python train.py --n_layer=9 --d_model=128 --n_head=4 --n_kv_head=4 --head_dim=32 --d_mlp=320 --vocab_size=4096 --activation="swiglu" --norm="rmsnorm" --norm_place="pre" --norm_eps=1e-05 --positions="rope" --rope_base=10000.0 --rope_fraction=1.0 --qk_norm=false --attn_scale=0.177 --bias="none" --tie_embeddings=false --parallel_block=false --init="uniform" --init_std_qkv=0.0459 --init_std_o=0.0108 --init_std_up=0.0459 --init_std_down=0.00685 --optimizer="muon_variant" --lr=0.00607 --lr_mult_up=0.97 --lr_mult_down=2.0 --beta1=0.95 --lr_head=0.00715 --grad_clip=1.0 --warmup_steps=200 --schedule="wsd" --decay_fraction=0.858 --decay_shape="linear" --final_lr_fraction=0.1 --batch_tokens=16384 --seq_len=1024 --doc_mask=true --train_tokens=111900000 --steps=6830 --dataset="wikipedia_en"
Each number is 128 + 24 x the weight over the matrix's rms, rounded and kept within 0 to 255. Layers, rows and columns count from 0. Numbers have three digits each.

# v: layer 2 attention value, 128x128, rms 0.147, rows 122-127, columns 0-127
# o: layer 2 attention output (transposed), 128x128, rms 0.13, rows 122-127, columns 0-127
# gate: layer 2 MLP gate, 320x128, rms 0.158, rows 0-30, columns 0-127
# up: layer 2 MLP up, 320x128, rms 0.161, rows 0-30, columns 0-127
# down: layer 2 MLP down (transposed), 320x128, rms 0.193, rows 0-30, columns 0-127
v122:133114143162120085100125126116122117148158099135171139114158142127134112156128130163115142167124145129153129125110105138096125107128120147122125129174092118096106130157139123084146138123096130117132160157154122111141148158142092121134149127123093149091094126143104120140119118127125126125142159109105119150155138139163156153103113127131096107158126127126133132123126131151141117108135
o122:112115134133139120103124136144156134152124149128137125125100120124096095138127158149088140100150108126132112124128162113138158085077159181171099096143148121123108135132128105118097106155101132091114135145129105133121092117145125155125135103124117107152119133104117136106113145123139118115132171095139118118129138081110144155110134136123134121074105095110126104170110117114088134155167
v123:116114141157186147162125117126137129188140174112152109142174112130146091103086109146164121133107127107072156169152158175123095144124117148164160155116129150147181125149117112151107115124142142118129156136152115104091143152105118140161142124174132121112131115105148096117073135065118139149119122061114132095095139108151126115112148116118119104111134158146115102146086141113150127109121
o123:120086106113091140088094164141129130106121100123114127127170101129109109149138109144125106142141112094150154060131097114115140091103132123113124126141088143107137104107085109149208109139140133106108089134130099083130085118128152098143102128138148117164091106156113148135206157099141107125107096125104135133132144124109141144150113096112108153169129151120114130132166165174138126138108
v124:138095153106154087165154131144181155104115088123155085128104092100144127124157093124119089105129123131125169150100166147149113112149109105117089177108089145136150148155135154107126153119149151093104115152145164099130136177128134153125191130108109141127129125159150119154126178133105182137107129165127176156125150154101126092094138157138152105145133105153131095113141109131107125105112
o124:143133079143125087138082111110121112095128127136090165144153146145135167081104128100129139157123126112169094148099123121120175159135166088099123085185152104124141120154076130150105132175134140135103119057086157105127094116171087080125141126123111123141121068153122138144145110122112089146115098103052143116147129115173111159115118170096120108117121156110139094164125130106143127139144
v125:099147131123149135150115105124118166105101143116086121132134115101154112172095144143139112124176125124145148142087101092129101126157173114131126121170093149122130097110128165156160107125107131134136153163138146128088135152133128101104104101088139159106135135121122156142171104114105129134163131144151103148111092106164159134093125131124119116126120129106116118123124112122116125106111
o125:123150114086116102129132139178159097148124166112157158124148084136163105150146140144144123112127124144139126106091111142115145107142093160147101129099088132120118160121144116122152149185145122116147133129137129126131146088118098148124133125078136149124128137126124120108091148121118116098081131101128116125157127115110156131086150083116143137111154135135141123132095123147099131151136
v126:146164131104126163143177119121116137144095087140129116134103114116092101127131037147156178136119146161115044139099109153139143080104167134099134131099133131085147179150193146184139158162093103116160122097141089117085137126124123077114163160125104160157137148111116117120127135129158141138121140129087120164144154086123123201123136140146155143147088130110116100118142140085099157101062
o126:142150125121171134126122168103136203155124163129159118142117138101125141096168133116122177104142137129129125121180147138159145144099153109097067197148061095148171159141131130092116156138123071188114146125142084106141093106165118136141168119145146110131100118082132101117057190159165122108149101124151072077137129107153123132135133029151071112117152126121112138091159162145106106087137
v127:127130163159162088166172095134144146111145139104153083147105104134169127122102136115139133108136128107135117138129125147120147092103169120127112115144112148129070121135109139125121129121100150147112156138084121126106131116073131109143161133093099155135155126207153092114153121138112128128144070110176136140164130115132135133160111154120084089152144114138118148138096122118163150060123
o127:103128106119118134104102099134122094164100169145118136092150116163116141115150161169106116151144124089134122141121129154152090111114191111103096086117130119159121134113163109094096123188131074137127082085110145125161164128151117120142139108084125135125125151168127112125169128118091140129147125070122140111105125137167198121108142092128138135138140128118148104122130113118126139102152
gate0:085158142171106107106152132141157121115119145143145121103115063117147115175152132139113124126159130174149109132108145129119126107100116112110120136119126110189137183118182168135142103162159121134139118112142082121149123130178135106110151135129162131129154121171120118160158096155118138147122105066070108125085090136094122108097131109114116136126144127122134092125094138139162123158130
up0:089070146205110168105125102070120051123160139156145150145079123173135126139141135151136139145162164197173129167152093140115144077126068123149210179085099082103150112161173111141169163119120126151097093157120142139123124135113121145109123149078143113147159170091141177118117123149113129109096132141127101088143126190159115139112162142090147147103177123163138169153108101108119181096134
down0:143065103168109176123110101067110093096163128143111139145141126146135136146139123142126142124152169193131167139166062152126130153124097102123167166094091081088111124141151112156092163095134120147076080148146127159151115133089144154112127170140098119122136145117121162144130136140151133097138146167120111100100117189120115159101160083101126106117164139148166149094128087108105185086102
gate1:127147082105132141169100122146124147133095134119107147127135122133163134153130109101174149109129107122147101130113150109123107104124117101103140168135152145152145109094141105143145147154147112140154127121176139123108151153110146153125129141134132133119099098096151107136112149120112149108149155074130139097130102176145136101128133104114095142112133108121082132103122125167105073139143
up1:124151097129124131133104134138117107127111107122096141126166119147148140101158105121147115075180121173127125121145165091117134108116112150118152113149095114134109173142140115162146146121122094157143171099141106135153150155105131173114102103124128116066113133137120081123124135134118183127131142146148115075116145160149103106135146135113106127113156131148141112113124130165121071093174
down1:132139084130145121156097143102115142113147100119075153162168126128112150117127106102113115114141117156145082124158184107135046138101093129140155158118142112156117111125130090142128174157098125140101110116113125112140144155126092105091123121099137135097129127131090117160108130109150132124149141108145139089101116132128131109140145092127120137161097134107105114175126132188073109112131
gate2:092156135134075119129126080142125082114130152136142168124141125085119097149130131113101112101104139137113145142130175164141152110125122123179110138131123122128177134145158125120150114169155155119149141116109130120125100064142145125110119127167148144137085095163153119116089136134085091121164123114124147137111157143197147106141145119147142102138144162140173172129170137106093107120093
up2:133093112166155108121108137121120137170143096133133111115102113164135144095121088130171121146145095151132135102142081112127111122117148113058163126110096140102108156112086126122112133078101121149110091157133134113140122169102131143120121175104128123142179120128141142162162111116167137124098134119150108097125095115098105144114112165105116129102114139135113118117065114154152132138153
down2:118135124143126146143128096120121145121130103110131133128145105113153122162129135110134090124156105139130128124151148141170132113123155107172133160124116115126143131122147132130143148127166144149146131125117141099167099128138162124087111113165136112177103132154157125124093123112095109143124095030080146136147136131155165076128125151155148132115143135169149166122146100086120117093124
gate3:140139160182133110158125124144097158130154179110165129137147107127149170144150163100127157100132142124122111136123115124083136124130154107147176183151110123117094122183125138138118103144124115141173183123153126094175140129121105142071165144133148125122161080187127141134176082097111169131177142128167138143112121159168101094112162137094119072109129116116116143140102145113138108078114
up3:141121136134150179140112131136177111144112132177109177129129153109122121095103133110079110157108088115165100111116144164127106114174168136122111106168124099110175110071150113140107125126129130066096107101168147135126174149098177150128080108120110136115126146183125098106125148148101120083103144138128130131161135103131166152143120166160140143157087148161154171115145076111139172145117
down3:112143133145167129171133130142141143164104166179111177100154135084160134131097140147102111118102111097147083175106091127082109117144135138157102121163090123102133122124156092168148107110100088105183147129170127158161139144100141110140107116129116133144146178194149126148168092156090111125156114135106117124132120147180114113147153165137111068106138162185161150124132125138146158143121
gate4:106137135135089103140157127137130106125142156143108100126116117119153174131162104141159133132156102171132094161145104139129111146131099139145142123145134160160141174131104121098100109185110120129117106115143144117091104114117118089136129134149137131135093095145112132164117150096119129131144090084131120156128095149125176097147154152115095115125183162066129143141105128122163174167154
up4:094112141120088073130157113149125104133164171142118125148110146098146159101151120126145121112174128147125156172150111157139105194149107120168147138142135135155193143118125079105102117176113109125111094137129121111130093118106141080132139143132132147124131125143136134151118071087109132129171108096154138148106115158134156075111164168113124103163169118120125123134105158101124166176156
down4:089110145106135110130145121087137094141134147133105125153125129097110122068140159147127153147169151118122126121136126150111108164132133115158125141147109105134144137106135088121141098162144155155109134134115131131111118146148106100128112164120122123156127099157134128138118086098112064099172112135152128174113112136164171094115155134129165162168160119082166097107081139114088132131129
gate5:119122114125116112110160151121137114140152124108129090134115132150101120118147139134165131112093162132133110089159151116098117111164127122129093128139124108130108133118127084116129124090082101101153104125090096112135138139131118138156111101113148131133119173139160144176117133083127129135103109161170111159113129108162098182128107193109137132158136158137133132123101121127100137166097
up5:083114124100088107105124147112175111154125129147112114125127088119130143131147145135105093131096141158150102114161140119091159136125142098114089120127100107101169128116098107147127099127098146115150103144109125112112153149144113156133117100117136123144107123154147133164141117109104175140106142099140095131134126104147104183089105132110151140142139153147110115149088162116135106159094
down5:126124146159132141145130109130069125106120134145110120132161141119131152098104094122125160100180121097106130123094123110184089117136150160111150178120172128152129121161151175116136165132157092133086166108184140146125088092139134104138129163136119108133133097087081107093138124164132071101124116151116139101094135155086135079150143124163070090136154111100126138153154104139136155096161
gate6:098113153159118121094109130139117114145121110119129129146144135089101148118114147129118113111136098137124159123116140119097138133174159182167146122180136101142117107115101145139115116133143157106161127101153112135134132132120149114119121142132100075158114113177091131132129108146113120159159119135136146048147133104154117126153137137106154097113148136168149116147134145139133112126119
up6:116123125135092134108145139113134102107117138094136171124135102125167121151142140139113123125123108208093127144117140130113114090147127150124152146129172094115090147101139107148106145111122116098153156098152127127115114148118167144110155143098100100155133112137121089150125099143055105161150147088141134122149130131142144086123127120141128147129121112117128154140145130118149123119136
down6:119133143147139118101106102098104132095095114132132107094159178121126123117123113143125134145127119103153114112151144118090122165127123158096130116137121145129159092109115119122102090106153119135108145136097113119158139159144121127171163150158112102173119126141151115126114138108145133105138145109144138114119120076151091132123129140125146107147135126145132073104145130134129115115144
gate7:152129147160155146137112116144142135123133155108122098133113108159176097090110165102150146106138131145159165101188127099107147109163154149129109093084167156099122112114151080101162106147135080121157118132149139160138105114128113139124100117129157162129151131152095103171146139155150087115136125147098090143170143139102127117135121145154113115121097145101131156154126139098137131122094
up7:172131085147122146111091146124136129096115150094129104132122165113120139149101152138100174136120131145091122100156142103067150138086147126102147131102096144164151130116112113116110151172125103143130133135136111113150125121116129113160112152161106155100114093157149145123166093129096110132129137083150118150135129180151096124195097132127162096120118145109143141144135133082085149129143
down7:093094131148138139115111120120148127148148091151105101116117101147112158130138147099150074117174092166172167119115141141136116157116123109111119127125162090117112130137172099133156135103099134122159099098164137156128131085127167147125125133134136091125075132146165147168124143124138161104148096156073127113150141128122176131122115159145100120145153109133145088114146126139165107137141
gate8:122140061099148148152127161103146132179083149141106138127111113148130151155124128130146141216149164171155139135107128108086109120153119145151128119115123082104137119122109115109157135141104157138152142102138144130125155140125157104140165139145144100148148102155168111119115105141101102135134118147157139151086068107113140118154111121143148132120117106129128109133148132115122106144089
up8:105141136161112128138106086126109125088172123142140088113163167156110109101145146136153098089104107101130144116145139156135151121097130115093125119097138165189084133132157118154121132127110116126151109140118149148117123106183101110110115153125118148127099082105106153153151171130149169124104161073076128142136175143121124121087124125127076109088127143137147140139101134176124158094136
down8:112102114135136136125150143101143165124081125120160119136114082074146145149114123124114173151135106142162133148102163127139089136148116117130120142116119065115138144148131138128133134090114109131109151144167126182126110130122153156166125113122097118142168130138148131127099115155106142141138130114137125127128112118076164119128088178111142143160141118089111132103158132094125093106126
gate9:096170142192157102128111103112159172141106112095116111118097139103118131099112092163130101089149150166138109174128115147128033104107129150120124152127120099121123134109140106106112159134130157142160134165145146159163132122135128120118165114120102107134138130127119095184100188148077143106141108131174094088112133143127118094164141154150131086086142137148092094110113137106155140114148
up9:146090072128157165134152146092139115135121157091105190101144114156169160142098170127132164161057124070086114120127108128133129116117103088118158094123164113134125131122169088129176151152134090112106113141168146162106134124112119156082108092111156137123112111137125129060127119138159112128118115142113082146135107125089137166092050111137119187135144118079135135150116130131099169124100
down9:156112120107132207124133125127165096126164179131155181091084104130156123114113181122137146133090156039100118124123067138119102119157073088109117120124166119139118153139146111135129143166116101120132150117148151150077170104128118124130097124111152142137125147181126147066126087151146112118116118103103111158117099083122142170117017124138102202136133100114120132158146140154096164146077
gate10:097148116169118092121109116112141097145087161124165147110121119144152117131141119114130117088111155142146129119112142130138123143120145138078157085130150127124132089164133119158110155116144128107137143136151128137105158125156119141109104113146139128136126130119136127129151162104129123146152143144156102108153134140157094123143172117081138131083105133091166128084143125119133158146138
up10:165153097109133160127112160140106150127131102146135121144122121105119140117099126120140122165150134138127137117155121126123115115117128125168120153120115129147111156108125128112143101141105128138130121144114146118158105128131145109167169131098119101132149139146134144116117078158099113105111140109146149148100120105111180126116097179147117124164148145139075122166132144127129097134137
down10:179127095143123145117149157149114129124141102159122124134108113100110120157151124156101137173123134155106105149122106123157110091120132116151121113130096119135135119094158120120135125103080127134103086132146154131155132129125164120147130158078113111128118111156120139125116147148120128108108139134102165156103145117110140133113108166108136097140145119124107107138117158177159114137134
gate11:133133103136144169141125140142111096110140112142120151078110084100169137121131089126138111158159147122126113136136113144135156106100128138129116151126102125154122116138108146128102125112125109136155122147102153151150129139163103159108114090118088135109159115129139152133140131137098109145147147167168096133162146100132110137142109151149121138129151146147127142161128110121159091162113
up11:168096116105113093116122126139150179162137132106126132160158141159098106143125168133107118091091119138126140139102172101116122173153126131135156111151158140124148163127165123128129143130110160092124111117143129088118127107087146115125136169125166126135084122132151095109118147137133121103113107114108147115101111137137138122117130110114147144121116113107112102093138132128093134070138
down11:124153174140136101139152137139165147113120136128091129138105118105111138116145081131164152113118102113147123145110125144136139105112101134126120117126120131153153160107128129095153089114147139147130146134112122077134136128108153092102119133110140134165120100150140086139113120118140139123150168103100128126154133160152195127146150127128130138112096139123149155114135097159163167105151
gate12:132144115129146153071140094121112160129178126112097124080151134106131148103132116118119179091122090118178143123157133116100086152138145132106140118109130118127087123150104093139127090157105124126151105096135140112154131113131143132107118121146121095153155094167146128161168151143102178105132154123155148136149076156112121105142153127099114099136150170127143163085152110085119152139143
up12:134133153132107145171105151108151112139126099138114141139162116128131126142122155130117112167157146153147071127145132134136159079096104121094168121141112086148132115086146126116065176091189123118128171133141160155139150144154140119162145129115137127136140143135086150112146123158117133120141141165132150113132132122113108165134122107122145160105125134128126109132118122136166118085123
down12:113108134145122136154125117140180137153146114124105099092143134104138129123161141117121113100109107146141058121091145139143143103123124115122148108148107126147103091131134092133095145106165114142159140084138114117165121127130143149099092115130141113116125122145123102139147146181088148125150146153140182109136103158099127115128119098112152129140142117129117136082090081134134146111148
gate13:118127139157094083186117133160161101107118151105132112120148139150102146109129137125148099116159163138136136070109132161133073138093099130113135113133108129138115099111124132108120110143133162132107116133156124098124127123151170110098150123175130122129151104162116105132145122123091157121137151119128121127125134155136102105168145141141131153102137124153140118131118132105103124179164
up13:115131115147093092188114125142144116089121144112092109112168125153136155124131139122146103108140154126121117083121121190125064149111093142155118138112132113148125114110135142108125097157117155137118148149168101089091142112130180122093135093148114109121132129138115110139137105119106170127124150125146120126152154160120123118160149135116144144124160108141148129118107135110126109164149
down13:118095171113140151130121113113122109112152136092092157117110160119135135117136154114156126115121109104156108095090130109134134128111113099154160159125166133138130109148126116114144115146142158154103148103123130144097171108151136120120143118142132134101128145148114084152069116095092139151141150146123111093133164115129141154156155148131122167093165095112142133089111110099133119146162
gate14:169153141087147132137160146116141156104171131159102141145052133162106101153110155159180117135125138137102127112148126088151114134155147169099101057157145119160110119116131142097152160165094071115100138099094136137122123133135167120121133098101105102133117133148138080108152129138118113102133116142131117147119161128133088114161155190120135153119107139130148160111146098139159159145149
up14:106116134150126123121100121181137116144082164143149140146219122098119172135163094115093127146127091135138166122107130116129136085118129097142138172125074161088142151157124125184090080122112136121147143157180145109165134121132082141124116165173115131139132131122106170176120130106153117143135121106104142116160070105120151143094127062117121127088128142103111112163110118091123105118112
down14:146146158112129122160144152154141127127170129145121141137134132116151115152143173156145125141119139168102138116136114084127121085113165137177081105130116152169098116093102147175158134141077085150138164125117127139175123126145125125099141146109120106157133130182128111131150095137148109113101107095080124155140141102154168132132136138153172179128101119105130129153133127138161162151130
gate15:146120141107107161161143151117149131118109132131152093116085152138155116139084117159152157088155141125119091141134160091123111146108119118089063118119136134099135114115124107065126148185141082138128109154146162117162089138109140140129109103119155118147126100140112139140119101133113139118153171131156096166126109150148139109136125109153121146106180132111104133143148139095127125115108
up15:124066136109120097141131102118130176140118112134144111094134136139133095145135087083120139119140105138152122097123124132124125142102099108070137125126124112141116143113117129124108128141089143094135139108128169136110123134144085128102088085120131074139140097156136104083110181129110191162125177086137123111144136124134101089103091119141102099160191109094107131144145103158137165113117
down15:139136120149163161121127095128074120100140133127126115132078107124126142147131166145111065154139136109135154123155129105112110134195145188125129118115075130134090116112130114116138141105126121130151157134142142147160119121077133120163131121128153107128158147127133118164138156125149086090148143092130139173115137170102094127105118137125112154068133131118143110115134140105085098154123
gate16:152174154157145110110133171108124138122113144135083106121095124117154145124161102120131133113154128193134133153141124131132116123117123143103110167126102124106169173090126117131094187140099167137122118123144128134138116155128114089130162142098143111092129155142170131137146136113119152167117127120144133132119114133162198128129135120107130131120203142060119148100108169099132124174121
up16:156103131155121142123117148109124145157123160114113057111110175169137098153122148108156109112126130123136124116158071121140112156138120080121111167128120145111110135121096089080158196162101116126137130128132112099086078128157085100135124132110126122115127117111129135155122111115125118086155140087139170147104135150119182108086136157119126109091126138132158106137163178097129155131126
down16:136109120153174121102106165135121148143133155120081106158123152152105103136135185102169148147103131144140116157112126137121116182150115131113100148106150152113102150125116104105147125171090128117095145130146131104100100106138109162159074158122194097141131105143143137170134190125182124128172115118125118149099128151117141117134117146069146125177117130133128130143156146100118145116116
gate17:083124124116099040117172112091130111100164114126165165137136057123116156119144134148106094146165108162133147124085128129162103108121125119123172107124119125150160180126100140118149111133120119119128094134144132104111140114148183128101125080101161136121168129115179085098071145094102122126112074146094139061163137093159129106146110158149140136134211091158144109106099159155151144126126
up17:115152147136108090114151127103176145165124143180115074150172089144091107149151190100112136171127145178189128096111129097132143115108130191157133129122148133157138119129112161091143113105152159111131150115156140152153127097159142102132122120096124113143175159127115158145130147109105151140140139114121117141153125083135103140138124159086145154081172145106088139145138172150123197122127
down17:179120162153131109160133123129103125062152144100191178098153142103103141118146143126047134169168140160120157149161133170150128114117089117111170112151104080131149166126114152160118080143092146128112122150114133105089124132166160133116159090107159125150123105076121099099137143077114059125150171112144140128141105132126164155124140100146135097113144082168162121151099161156133134146104
gate18:125111101104125116113158138136106167131129130108188114128112143111134119106137124072128160145153138125171126137119135130140051125139152113080157127182117116171146132132121131125128120125112171126136146135129101141136139107146165135116122098151144113109122150100143124120134140109113129113125098116080136096123112140075103097166153086140124086079111103118141095138124116136128158124120
up18:131152114104168139140131148115129128147062122164126096071152120106159126128129142120129152120161158131088128138113126131082146144136144099134120096105131102107139123064150136119140113152165136130099124131131133151157173093129110129082155181126118127094143116175111112119142100163083070098103147108137091121114152121138131162118144128107122131150103165121133147135084110124112135171146
down18:126144115146120096111137150135105164167112119131137116083101096121132113102123135108112126157150165127179135126116125139118070114183153125101106107157131094151126139132133151106106120133144154118139146135163127166141192094152140122113092158145151113118159175154131154110151092167074110114155129123090136095101139173154132138120161140099140115114122122159141108120105094128129138142110
gate19:083105139138132091153115115132132166150102133129099114158124072095148166097145132121127100168096136155150135103090115102102105181136136105145130144109143131146132152120143191133132092160142108128192179125131110136190142149075153131155163150145113127064171132159126127118189091117110097179089149109146151123104145139118151130135152118122167207108113097102092127163144098145151123180167
up19:166157118128118190099128140132136108082124131115157154119146142153096111187130097127130153129149108089102136137146151142138147074129138139121124111129100132105118123140108093127130144133131141113066089130149147110073118095172089113125068089136125122199078123098124105123085151136140158089174099163120124135129087109116092127122100121138113081147149121168134127137121142125131160097072
down19:130125117120158108109167080135113118139095138113136157102104160123134147133100151125124139124151104123117106158155159140203095099119086118131132114137114116119120131130128082117109141182144097080085127142126148123122070119102140125140128076125155095195115133151139150082103179189153157101128108113127139125105133103159118145152130157148120088111132133131141130114103170139133177112128
gate20:171112110113095136119138118137111131160112115131143129121108114120134122138128123137109114135088111093123134126109113100127142143130148129128138137139159172131164115092131130126120081159172100112128133132110142099139148115066131131130110142167112126123146099095172098125127144165118068101140139108128167167136134148117095143117109156112176131161129119130109149140132138115144122143129
up20:141143111126104134151157130146146127119123162100115139127143108152140128134123142137123120128128116128147129159103134137124090132168123127124119128163160159130160154134141150117141081166154138117119133121151105130099146153120130157131132146159119128098101142133132123113133076139127117111097108098145180125134144144116127118136126136157121145126116087116109154148133091141163121168166
down20:138138143158142135115123108139134106144134132084149135090108127127135163167119112131091145147105109172123175117149122122142147130174123129125141181121145090111130124126132143132107134112122112084095137094119153082129160117161117118147122139146112115136132158123105086168140186111139164110136135133144125147091117122146171167123135104173136100175133088129146128142115141149138107106123
gate21:117187148137125104119122096144150135142100145157147079106131142158110151145140128124157129146147124139122139107081118133070140095110129115108099095094133132145136144076171078127127124155090151115131097136144125078150086160142127123161131130146133149158147109109124162125131139129076099175176159127108135129114105104095116077116150121120103143077146111116141110104100166091141159117125
up21:134123109147133141131146159118162145126121161124103139109132164110172114172095117116130173101113117110120106132181133098120129109139161099138117177141112190122138132141118141153143118127136128150149142104091130182136127122115077183089164125147078116090073132186072139181119109159165091116088151117143147183175121145137108120156140096134136124153104108101139164118112087130137097148125
down21:125167165121143120136137122137183169133125127175121081099112150178104103154113125138199118149125094125147142149110143097098119097090136120145138134073139158122142150104115109141133132155110114116146083108173163109154131136146120131089132138149109146109107130144112145131146109138102112167120152116111118163079121120143154106104175120129131107126113122144167156142096112106154115146098
gate22:108183129119174105114085156074181138107141110127121129071115119080159109130156145145149166142094102110123140145161166133132096112133142125134177102109139141070088149111109154120154106130123077137132112135094146123155154138094117144146108143133145119090136114121150136099136129101133158101124164128136131141137159155132123146142167101123145155158178125120138100137178114143140114106163
up22:108158155144148134176127138118114129128120090134131106109120125145129121130124113144155128162147166099156177148184146156070127156115121156145145160151144126134112134073118128091137115084137132172141152073156098143147113158122151129153113136106140122143148104161155108116158098138096116163113144115171126140069129152121109095147112113135149113128107159121121107150128138120142144126130
down22:145149159070094165155150137116091109141141175123160099137170160161079131154124124114111100131111165137142146113126089113092118140123171142111112122108121122138132123143117120105101133086134145153175132122116119137124141086164154141108136139140136137145121138144114140117108104170097111148171132097145107156158159136118160176073081133130134118133139135117154149145117112117138165123095
gate23:140140138135114116140096144098140116109163124118140108062085100115136117156155114127141123090137138116139150122156115183167181114118154143120144113174136152142151156128127141137144121138133116090177143086128153138123140115118094159130113114167150123155167153146186139136129144093140079127147139107139083136112085118157132152138096142139136119145151181118135118145089096121095139155098
up23:105085100141152156142112105137125087124139127151108138150121143148112132135093135110130130128156128099162118166138108114136115096124130132122142120115130153138152084124172092154108121086097081152145081076112173111168158153106097142091143173139096084175104086118169111164173111170109162094107163163133147107072115100144131119120117153120119106089105133109126147132108178117111137060148
down23:117149131159107148123146117158129130140123137119117144157136133135113132106120190174149151151125154124153101144139146087110174104131085087108131146108098101106105108128126105149101172111143138162143099125139161179151144121133096109109132135089129069128133096133124131097114101141113188129136135075116135132177130139148109198088139123111114136146089126124156155129131159114164104073096
gate24:113114112124094117124146117127110115119156143128116144086144131151157151123091122141135128119103100083142124170157128079118136087135118108134110080137139123145118127142163108107145100163106155137154111130123160138120121140119138130086144142145097150118133107155160099136109132136132103095147129120126153113102116125121139147127137160158091122118149105095164152121106133116100136113118
up24:113103131112114123138161125128092097121128144094130150074110130127164144153121129120111147111122135056125085162123128127130102125127134109157113084127122122136128108125140105124133123159128156132107127122119131158119125117100149156108112131123130176113120107127155082100111114125135111106150126129135139110106150129127148124117112180158104125118137124105177148083126147114114132142108
down24:141109130140113108124104094127133126119146101163070143114129113105121112096133113131145105154138168162126121136099147131159135148162147154122130162111105136088159136147131125150117145117135125089140106084145108088112135121138117110167129156136098116119126085122108113112155129139154131103115130129153126151111165108127117126127148095106147174132150169139100093160148090144106111123119
gate25:110108151132150191103157086138096107138143133123106099134129105078086130118165134128112114087181119161129105179133154170134125120134112118134155104118111149155139101133177134169115082152153145123113133127128173106143123105114136064130060113117168113115123143131120144149133118124164115110122121144089197130161081101087075081140103132142160152133154164102149129166135134101115141155124
up25:089114087122125126169130104143123095125128098137109139147182160134139155108093118122181118169110123103124140134149150146078121109128151113145120104162146102113148137162078119149167132181115137091128114154160149125145123112129118123118158137139096108155139103162133163123138129118125138129135124117118151118149092174122142135085099148135124094130119094151109084140127156142139132099105
down25:146155118147143112133148118096126119120087123140126093161100139114095118148104095122154091170123125106097117138135134108111079137148129098139152164129127087128168116107145148111136116138139118127110095152133132110103145133170159150131104119165136110128140116157067132176136222141110136124126129170127158127086114163155096110122179128074120146143146081160157166129144140133104111070155
gate26:135095129140140106165138126111109089120109166124099148173077159131167151098129116128101149128145142148154128127115096116115129108136136110128144125140110109128130130095168123117139123114114121108120143142169169167147139145105141105102073095123137155154184172147121161112114151103159129152132139150136093109112142122101103134139136104109158154134146107167136119156111082149118165140123
up26:141137150120102132112121168159175185118159117130125136123185092137116113174141140126142091150123148103092125124144133105140142134126106106150102117117167152095138100146102153128143131148164109139127142139093134071090158096130090148176148136133099063104099109133140141106131105146108121152148100125115151160145116117133124149126116141134133103142109129121135156127127160104177082115139
down26:145128112152136105154150120143157130115115143145084115182138103133128118138141147129121120187107151122137141126143125095147126123132125092116121128144137120150148106089167141132148158129140102154124123131153154116133125142111141134117127111107093124131164128152140207067128087120128112142149151138106116142128155112126126133164129147137150105136146125157127154115098106148181119152139
gate27:127148139115156113132127143101140142086134137146131159103130136100190127166139121107120172151139119131130079145123138164140113111100122129151102122122137128143149121103171154129130130158102126110189156085130123154118151122110134161118116137108137094046153110112125134134115136146128154178113111141138095103138161141136111119143159114138112157082117114088096114143159120155133087086148
up27:127164134142128117133165144131151165098121134149129119137132111124150094108140118145110127102160157160149114143116120096138119098124160127143156141076118155093148115095109128159145167155106146136126125137154101147129131134153181119196146127131146112120115140105147123152123124127159168145080155163156120140121131113098114127128148128117158140116153074150111121125123151171135121136130
down27:146072150119135128144102100155086143097137134105154116113151122129182166085093107122127147121119137150093126108178081080127097117150172147155122119134092129123162079132084128149110115134108118099137124129105173122154139127138097097094125150126095152113151125135168122106132108116142142145135152156136146133093120121124130105124136098091141102145159141104092128135111121103087129137141
gate28:136115137141135109164118126131131167145126138071144129107120120128144087094138146138093138109104156180174085112102128146119141126090089128087182112097066096108146111101106161103139114099165110106134153144157169127142112140136148093165111115139200151127120135107146093111124102121132123134116107141129113142150141153116086151184111128129091108188152106120110131086145124122165119108163
up28:148135157118101103105148141128144104118138107198107112137090168133125130156137098112153123105174158122120134117176117102133106164124147132169075143138167126162102156129173098116110169112131141166129087157130099092116111105133112124130148116143112132108147093106119150148115170107175117121150133185125184106104141095123173087097185135113169120109144160148126124112117113112128117144132
down28:172146114127151090158097156122158091123146081196151130124125169086167120133162107100134116098135139127118136129144149145149122172139151137135107130104151142153157167126180131112102160104140097122111098155127121136134154127103114101137176132151117137095167172122124169122147152115144085108111132130121120099118163084120128139158152147087138127082128107154116149121080159102161084149174
gate29:156143135122138081162173157123096137127149124142144185127113064096150118104141147119133109117155140147163128153154135132142160120089104118134189113132152092114137127144111101137080126137176153158140140125064134132138132135132151168085119140071134148132137134145170100150129149123135159113177119152124134110106112152129146138142124131122109101134126092166150156166115123154184110156148
up29:091142122145148116139119132183132144098109165093140159096155152146122169128144102132156167122188134108110123069127123147126157113137086135158105171113064125130130145133147105124121135106069117116143095166145162100157093140101134141090081142139106126119147113156094117108134117143103138104060126089188159127106146134143128070088137088153067098131118128143116112162093111108067133079172
down29:166149118122153094130118126121132135181170154071121116120170145082099185121122149115155132124157161192171136123108166134099132102111094096157106180135065105142150150143136091092105114154093074167165084148123152144141102127109183143122137148137105110114097105131135145088121154148112144114102099136101170133111127138107190110133088136187066090133114140180119170142105151166136090159129
gate30:129144090077093083135143159168139124108092138133119146109123095119140100103125118127124114148174132127129100102137171113166181131099134090119119111152131129094170162108136135113112149162136107127069108127116143161104085111147147099186123147100196087120120136128155103132141122094171157162089143169134102120133131126115141133151116113169132136116105129166141068143140154186151034117156
up30:106130114091108108127152138158138141123096157176097155123165096139129099093111126146108091168154130170128111095130169087146143113076121106153120069115116130102170141098140138158105147167107118114091108112136154161120107098156159092164138141097168086139104109123168106122140118119139139152102175189111088111123145121141127130151111124138157123094115140164172088146109155171149067091161
down30:132115058106086101092145150148107121103075144121103158122111077108126082092119116106150136140145157134129125084141142119116163154098114138141122139124108141087196125120100111130154112122105110099119144109101106156098051132165114099142127131141169065150122134132160121140103122117152164174110111170128080119119135143121141148132134118124134130132122147128164125100111104200124067111138